python train.py --num_hidden_layers=9 --norm_eps=1e-05 --beta1=0.95 --max_grad_norm=1.0 --schedule="cos" --dataset="wikipedia_en"
Each number is 500 + 25 x the weight over its row's rms, rounded and kept within 0 to 999. Layers, rows and columns count from 0. Numbers have three digits each. The size before them is the row's rms in percent of the matrix's.

# layer 6 attention query, 224x224, rms 0.0436, rows 0-31, columns 168-223
097:476500500481497533503541439490495494480518450475497516475456542496489506510495480523520485502510512511511519479540496473474493502507478486558535441475542515508494521536
092:501491506479470490499480573509489498464499512497493533520535498509466521491513551493477513506507491514518514512477456516511513472480489468495462504518500484460489482480
080:496493491528525539496514479499515527546500522478496452496468498495494474515501495510508469519522492478487503460536548474501457490517531504484503512477527492538500516536
095:498465451518534483542540466502509481480491505489505448514518507493487477552523511494547503537503518498481513482530506474519500533512529523503525509495480500526560515494
088:494519542505481477496516503483497504479512483513477536561521505495521513504491484508478512486467502507508475557458524549494501478448408528469469508547494492495469467465
093:473493531491500499487491502511506487499519486521483561528484487508515556476484498502467509448529527505513493525443488507505541483452490507475463498531517487531431459462
093:529476486488533491523507481509527533523493498485506487482497501507518462485481526527514486488502485512434477466515479485537461499515561465523521509451511496489552528511
101:448521493519513517470501527522499483514505448525504482497500474511481494492552530476496561472520538530505471505528447470482530528471528534508520484506446487514481488506
099:522470479475503487510515456498527482519485502525485429497541522522459518488495521543530498545532535469521460487480513486464505487509546503498543485495508456472496541558
086:523484486477477526490541480528497507480496522516501487481468450478515495490469464475506515471493470503482538468536515512482504475484542450505527551491514457506506553544
098:475491509468498506471538482496493491524456463497511547514473499526506460518500473486507441474506525484494489474481484469506519514551516501547528460498463543518503471526
098:503505483474556496445486542475526487528484495504497509485489516492487517510553492509437513518524548529532470524503499488508498515476486470511509478551506511487512475486
102:521526521505454501467493497494543486482480477502486517509544555495502503508491496506510461520513501449482514500487487505480480488458455553485477543492467467463462498473
107:507479459470511446500515514479459514482513554519501477494501496517455536460481516530510507472513489555490523510509486490457561478517513486478442526479516485528472506511
094:516488493503520513519498489568562479509514498506513491496485471519492456531511470473498522475455509469518481499550484513481454515476483544475515510517499507516518489513
107:535486464480475502526545488509500524476502499504476484535506526495515539492474501507506448517512478470487523545478520529475484472516494490501459535493512519540461521499
095:507477485449472483523497527524532485463495489462500512497540504528464553489522506515458513487492537504521518475463467516513510486497481472483498476511483456514497462488
083:524517494547505495500486541545518497511482527506491491529516499497521482513536533465492465529524501476486504505508516485542516493524579531451471529504459525498505511488
089:459469519469472501503511481458462499486517484493514482484502533509461485508492468534496530472508526527506490471490511500479510486471457478548506475499544453510466529492
095:477514486480517510521508457478530502519489499502475471501497522504541508506496447513498522523504516484513518487506525468466481518494490541537505466514492478513472525514
091:563475456506483472469492501484505483468518493481489494501526472509485493508511522475520488528481449466508504495528491558505473508536482533473479536493505496517546453547
094:546509463495466459546488476509473493463551485485511494505512442484471516485510495503492490507498483528483539518483530510478539505498519487504478513502520493518495469500
095:458495522526508491478517504513488511520524464494522519519483484526520460528543555522518536476493540550489448507511522511507493507509490498506522449510487519482488504510
082:505535489520483484439491515504512468502524501514477529534495529541505524503520509496457512507473528526521492555495498532494476475476443529484488471539458508517463442497
090:506548487506499538489517474511527470526525464503509484503468474507494458507547484496478513504493497515534509492520481473493504522493555514463533440502474553520544518495
099:465529560516502506496529540489542474489499482498500524543472501501483481541489501467495509442503522505497509527522485519438499488463466532474522499498488490521458513482
112:524506481529503472490522563533473487474522458484509505490486489524510488508565529479483530523478503519474491523504529506522464517543492532497527419513457485507500493492
089:498500492495506502493530484474442534517441519488499510521448533480514525510472503499546496466504493492476511533514495469471504434501506449520474562491518511502518497495
097:517430467500544475480492528460447557509464460478502514477486464473510475478542520522518511508480498568453513510522486486487505494495516480562484502508497499497503507502
101:501499468470462490480536498465466490473470532492470485506526504497482546471480504531509466520508490475471521493473514535480529488544457494506476535507491479506485475507
116:534486500480535499506488502506485509514477506526500531497495538520529525490479478471529440534506533492530490470523456468530464485519552483511465530509495502506515546491
101:514460471488476486509468475495460538477499493444478473507536507487459519506487509512541494488500514532465506496485520485493520518492486497535539488502470533481510448507
# layer 6 attention key, 224x224, rms 0.0414, rows 0-31, columns 168-223
105:477487486527484482480518483508488501505506476489505491531532459522497451488507507472520485493500492487493501470474502493515481512479544545483560537458497512520525519447
078:529475503498550514534526463473498465480545457499496520490484531497524520499485495542506519499490523491467490509527515530476499517520514503506476469537513519462520509571
093:505521547515517497520505542539475520498474480537472508542527452495504470502493515439470526498512471533508516521473518480480530520493475527476512530470506503558427491468
095:488536554520501512461475528542495505502463451493486474526501426514515500512505506476508489456490468501511504486495523497499516508491473558496506494469500495544480497518
088:502494482483537488477507437482486511518498510522506476466495464537464512492480482518503535514502531483461495500477502522496494500479523453527488479556511477473540513493
092:496443485480511515485497487434482506494494507475539462445484536500490534530502478526499525555493470477490487507511455498526488501521500483517521482551518505470536525480
079:507541516525497497492508528537497508491528529499473523504473506491536489552510500450494457482487480520507505503496497488474536528544490480466474509453468482555487488482
127:454478501493508509507479480461499508541488522510526495492510536499470535478480496529483504519513536507528468501482482525509475484518517492520517488515520464496500462478
072:497501478503489518520520517534490496465493509479515483498480458475487502570534524483502498446503513534459488477497459485503497472519515471507514470428490527494492474529
068:499520530495461507523502570532543479505491537522466523511510512471522489524488530492528490497499508492517458535487450503519530522528482546509495494480481476499486526530
105:468499516502469522499532513502519459497479494529521472460501515503486513465506474502435531521525538532485528496472490503489504493472474475581508474479471435520477524463
060:509439490482523491535541481498475502479464482506514517510515492494480519500481490480452482536496487469494533486495455549491477452501504537505540490587532531520502488486
094:485480496474486537561477442485503502519517513521511481509502483526455461456494482467481527486541486551527475486502540539496449482493524470456513477524496524499562441504
114:505487457499528536487510512502513529508491531454500481486458516455551524542523520549531509488480485489467477545537469460519490516503512504480513509508521520481504503563
093:489442533478506458522540479479506497492509524536494518527523472510463533492440504511514488504497536493479467480492466523470534504538498499512490517552516472484492509498
110:509559449500514504471454528507499495502466509480500538487470518476548457488481521447501481475460529510489453500500460461527520514530515457504500528500479520481474515482
083:499459503505493492516528478475469479516506463517486459492509487511511478454465508533534475517491487500485498492519496536518504514526517517515498528511490516484523533538
079:475547487492497554487476519503530515505468548519497518490469508478449520534526494488452540491488493522530511502507515460465517522507472458495469482510517433501469502481
076:512446463482469478485505477501507521520521482482505493495493464491519529529492546514526453492491466457477493555519488510536514508511518543499482515471481538508502493510
095:498487518537501503519524472531491453471523501499484505507516494479542463517481477552512517464509531510485515454466489525532532499478521524554501493486448504497519534463
083:493538554520506548516502525515486478486524489542514518529491512471478441496499509465456496512482486498461511488482514487473547527506520523509496539490532479529482535494
079:483445490490533467550499505516524523477511488451525539522525502517499487527500473535493494476490460510503550473493478516543538461487465507523519518509481448494478494495
114:500491434474524496454499485471504521488490518459507479454530518521501521525480469517498510526491530513475510535485450486537468522450528527501502466521497498480504495508
068:505446474496516483504497467458510534484529484507507472460528502493493489501483464539477499524481479464499469495511488522473474481472510493502520501570503509463566489497
107:471485510443514488502506492465466502493512441496526511515519491508510496469469502498464521514522524505529483508488495500478514447438466490551522489533508472489532487501
111:510475451464536505459484456492500499508458517510475502470529477520521488478486502510516519532479522516478473513508499523494487505483492487476534464510536532491497488548
097:474554507534500554516469487525509495474517477514511488505515500480471508450483467554484464512498515495509490433478496516484513493499493490493462558491498481512515506496
136:526530474524516449530500525521529530520481537468476498504462464480514487510504496491513514514506510468484534490486513493513515562511535513491501518429490540489488533515
115:512503470506510513513539507530499475440509524537480489508493497480506489501545519456480472535513478480524518503506459484504518509507536524506448546474477527532465507518
095:492546496529484531500504530516529474488499554516503566485450567486521495517561528491513497481506512531470481507497482472513489478526524485478457516482477526495477496495
105:471514496534472501517523503521489487520474487548528467524473482482502515524523479473474511516507490471496511485503494478492509504501500526487508495510510501511558507474
108:495487479535527487486536485544506486462530513504503528517485512511528494513503515431459483513519494533498510524503481487482478501543499498500503476518440498522470500496
# layer 6 attention value, 224x224, rms 0.0399, rows 0-24, columns 168-223
110:507483529519491526500492471508544438469483516500505562558521551480487503495550486505511504458517492516520515450527477495539505531540507502516503497508529512511470467481
114:499496483508503523504523513499467525561497527496467528519493472509494527503536511467509525513541524490503487505500542421498528498486536452521476512486497457529484490531
108:538440507496513472531500479551498501515493448463466497481501444493469473563562496516484483501477453520522500516489463514476520513485508505517480521508461539495529508535
102:482512474471484487484490480490463533501523515508538486531520500456475467494457492529501502517461469506521489541476502570470545465522502532473557513492500545522476542533
090:518484535520499496505484515480513485493474470536493487548492495498474467526516452499460460458481453498472490489504504506546522497521481538524554504508548521517465499464
109:523462517500548523518496511506509493488525444471518480471509476508471483519517520521463526501492482545494485534475503509454457562504502523501543467490521520502531562497
095:489481476490506480489507469489484492495514493496532478465505502507509510488495490526512481501477501482470490445503523485529522516496494509483445475490520463491554468521
115:470505452476473553465500507503531514493507510508486539439454515481544437533482461475512475496472493511513496493491494480531494505500525482482525508510463517465479528481
099:474471517508471479472498517476507517570504498471495508522523480505535518489498492514497545489477513495504517514492531475487521504514509489498504506494528496485463501470
095:492497512502534463502480455554504523454462501475537513506512489493462493471515513528501499514473509479526506485487434511515517492475491515498470516495440496497518511508
111:454505498532506522458496456455505524530570491469518482529469468490503499481477512515513494477549517502490490469505527492493494538492529458496476475496464461468572481502
106:511526478486488497511502483495515536507475457510487506516494526462504546507532495517502519510486526461552487503509475503504542487471495530485494565498501514506462494548
122:548498466469483508531528505541441438516495477514487453489483504510519514490521507501480530506480507507470505525489493494444481492513496484494499470486523504487496519497
104:516516481504525546448500495510517524536483479527477505458493476528534477454507500503494513496490502513470494512523503452512459529442525485483473506500470538506531541469
102:527490488438511474509478546540498503502437466489450518446513480447524505540506511479499460561480508460495479523508477474526507544514534511518531504490523504539507494496
111:526485515457519476522479527515500502461491502532434510539508493455435559499487531479526503552557518492524517535491466516491477469492517497510488493492488508551472539522
108:516496507531479473507481500513501509482476472468491479486521479494511478487502512519521508505439465488482489480553493490498501508532516520506499511516493545543484515510
107:511513527480498488484477528508506484522496500478514471500494539478505454474519469479486490517479488478524487495546528487537497487506498501528568501498521490499478517469
104:477497484530472541513512470523511502547487439490513516480498478496540476544536499544458494451496463523503480526502523526474510549516512498499571510507516553491471531535
100:464514469511480523483535506433485491503506538479503485493480456471516478501499486521524478503471514477465503497481501427532498522525519487484434500504520509526514457500
097:521518505468499464485528503509487535482494526491443524488476488535508538528490532531493502500535523491494510469498490516431488476482489551465479496517483456510501468522
107:498489502512476474490493480517503489446550526490525521570495508477438490514542495486508496521490502507507500465508483475501525465488528500505518484522481495490488474542
112:481515541550500542511512461481517536522529473535484532534515464516498447497540509540493484466511508579564495546509561557444497506521457499505489524504491541548505512469
101:514503481508489556488528519434449514580498510523458504474455522528530474535530456517480497469462460497460500517524582451538512539498483484492486523493524500507478488473
095:500463541530482491489511495463514563527496485520516507505512480500465466495507461504499506492471476480527499521500537498544565476501510482502538530507523527501449491466
# layer 6 attention output (transposed), 224x224, rms 0.0397, rows 0-24, columns 168-223
111:470525495539495498536529529508521493478498504528509553513519511522518492516469494485520510436530516520522523478525481503504504524492521499511479468491512522547508501523
111:491475495490514513484503439508515528500448522493505492494485463519449474526473510500501493499526486472505495512568499470461511510539497491468543504518503506479454494471
108:500454510526511527491497537514495551518543513471488467513427453487506468497498450515528527509487474525482524495519532479444499499499559508506540527502511465524501478506
104:514520491489487518482501542480470487514517422506509524492508537469531476485547537536491502556484502546476488501433498447496529524518496549512494450531461500504519505513
092:476497455504491466495499490509521540458500482531483508497522527510546483515532502537519505480489529569478488518512518490524519448499552512492471498489533479539506463536
104:491484483460526456527505467476476542473508479489488534503481476466504495449544460574467503497455516563499465486523529513423492513531503527499447487497498490518498466540
097:504474478510523499504516455514490500505491562519524445494500465518508506527447499461518517498522506473490497482493507510472524483491531491509480502522544528512454518502
111:500506493525484492503476488505494451456548503463504517477453475492506530490494476507465499457490502495496504468480551480466476549496502525481489537407479469509506515473
096:451484469474496479519521501515488529491434462512505505473514532500510499527541539527488487528521518505513470503552459483534535526513522516506472466547497534479470503533
091:481485538538499548513496518510525497527486516499527514497491480532492507503470449481503471469501466469509503520464514511487527481502475523520532520476455475540478484473
106:489495495525523508466507461475481476509447551464534500480499486489461494501484488495488495486508508468515486482567485553504486531521532488513489500535514556465488519497
105:493512518517487552528490517491535525570511426524447506492516535515521530501530533487536493514527497488512487475453481460518550488480507477515546518486481477493509486488
120:496510481474495491497502535459445560492538512513450485532527484511536523494490496576547518490500487543477537494491512463474505469471494503498469477465509456546541483490
100:497482524508507532563518463488497478477471513457521499473498467531473539523507456492476488497513487496497472462488540511454457481490502515529490532452484497515543493497
102:492458515458492478527538498492481547466480443494456477507485500476504521501525485504452485498485461529479499531520523489484516522504499523477542470470510468529475491533
107:486486530488517466471502536514534506497489470561481534493516500478474527516484462507491516485503518476516492532447505500478506495512458483476512494552501511516476492438
114:463504524503506491537504484525497537548470444507501511502480468502520470506515495493522489521487498534486485516513489480486519494527505484511532477536514497520490504511
105:511501514478509484514486488539488419462470450458497494507479515490506471481534521512461511482506493509508475452536496485559445520461531510522506446495506521439462516501
101:456525493528479540535485487478511529522522462493499505491486518487530509483541494555505487471500508563486476458524499464491520533506532512520492485467504445509491477547
102:508477460506503482498536459489499514467449527494488474475512480474494489554485521480528507536490533454495515545499455498525529497536519468477497515522513547496529502493
095:516514554497507526489502517537522533511501523493490490492495495500474510520499508455466493507552456437503526511505490525493481516494436500499528495552492465487477505475
103:488495484499503504480492552514499464502501471514492531522490501504509463482523512531512494495520520490530481490497447515516519542477523474533548458539502539499484502459
112:480512501519494515495513510496484501504498486483524547474503491511512440515524488502502500531525514534517480448481495470456511553555500507536507490555468488478539504523
100:474531441485500477510497427511457513464469512498494478493495479525499494521488512490534496497484476525473488505543499476468522492493516494492502474440513524498492505506
096:484487463503505480495497497504486511529486449521482512484519512479517479548565518511535494521466515548494464468498474465499520484493525528518525506551513546500476505501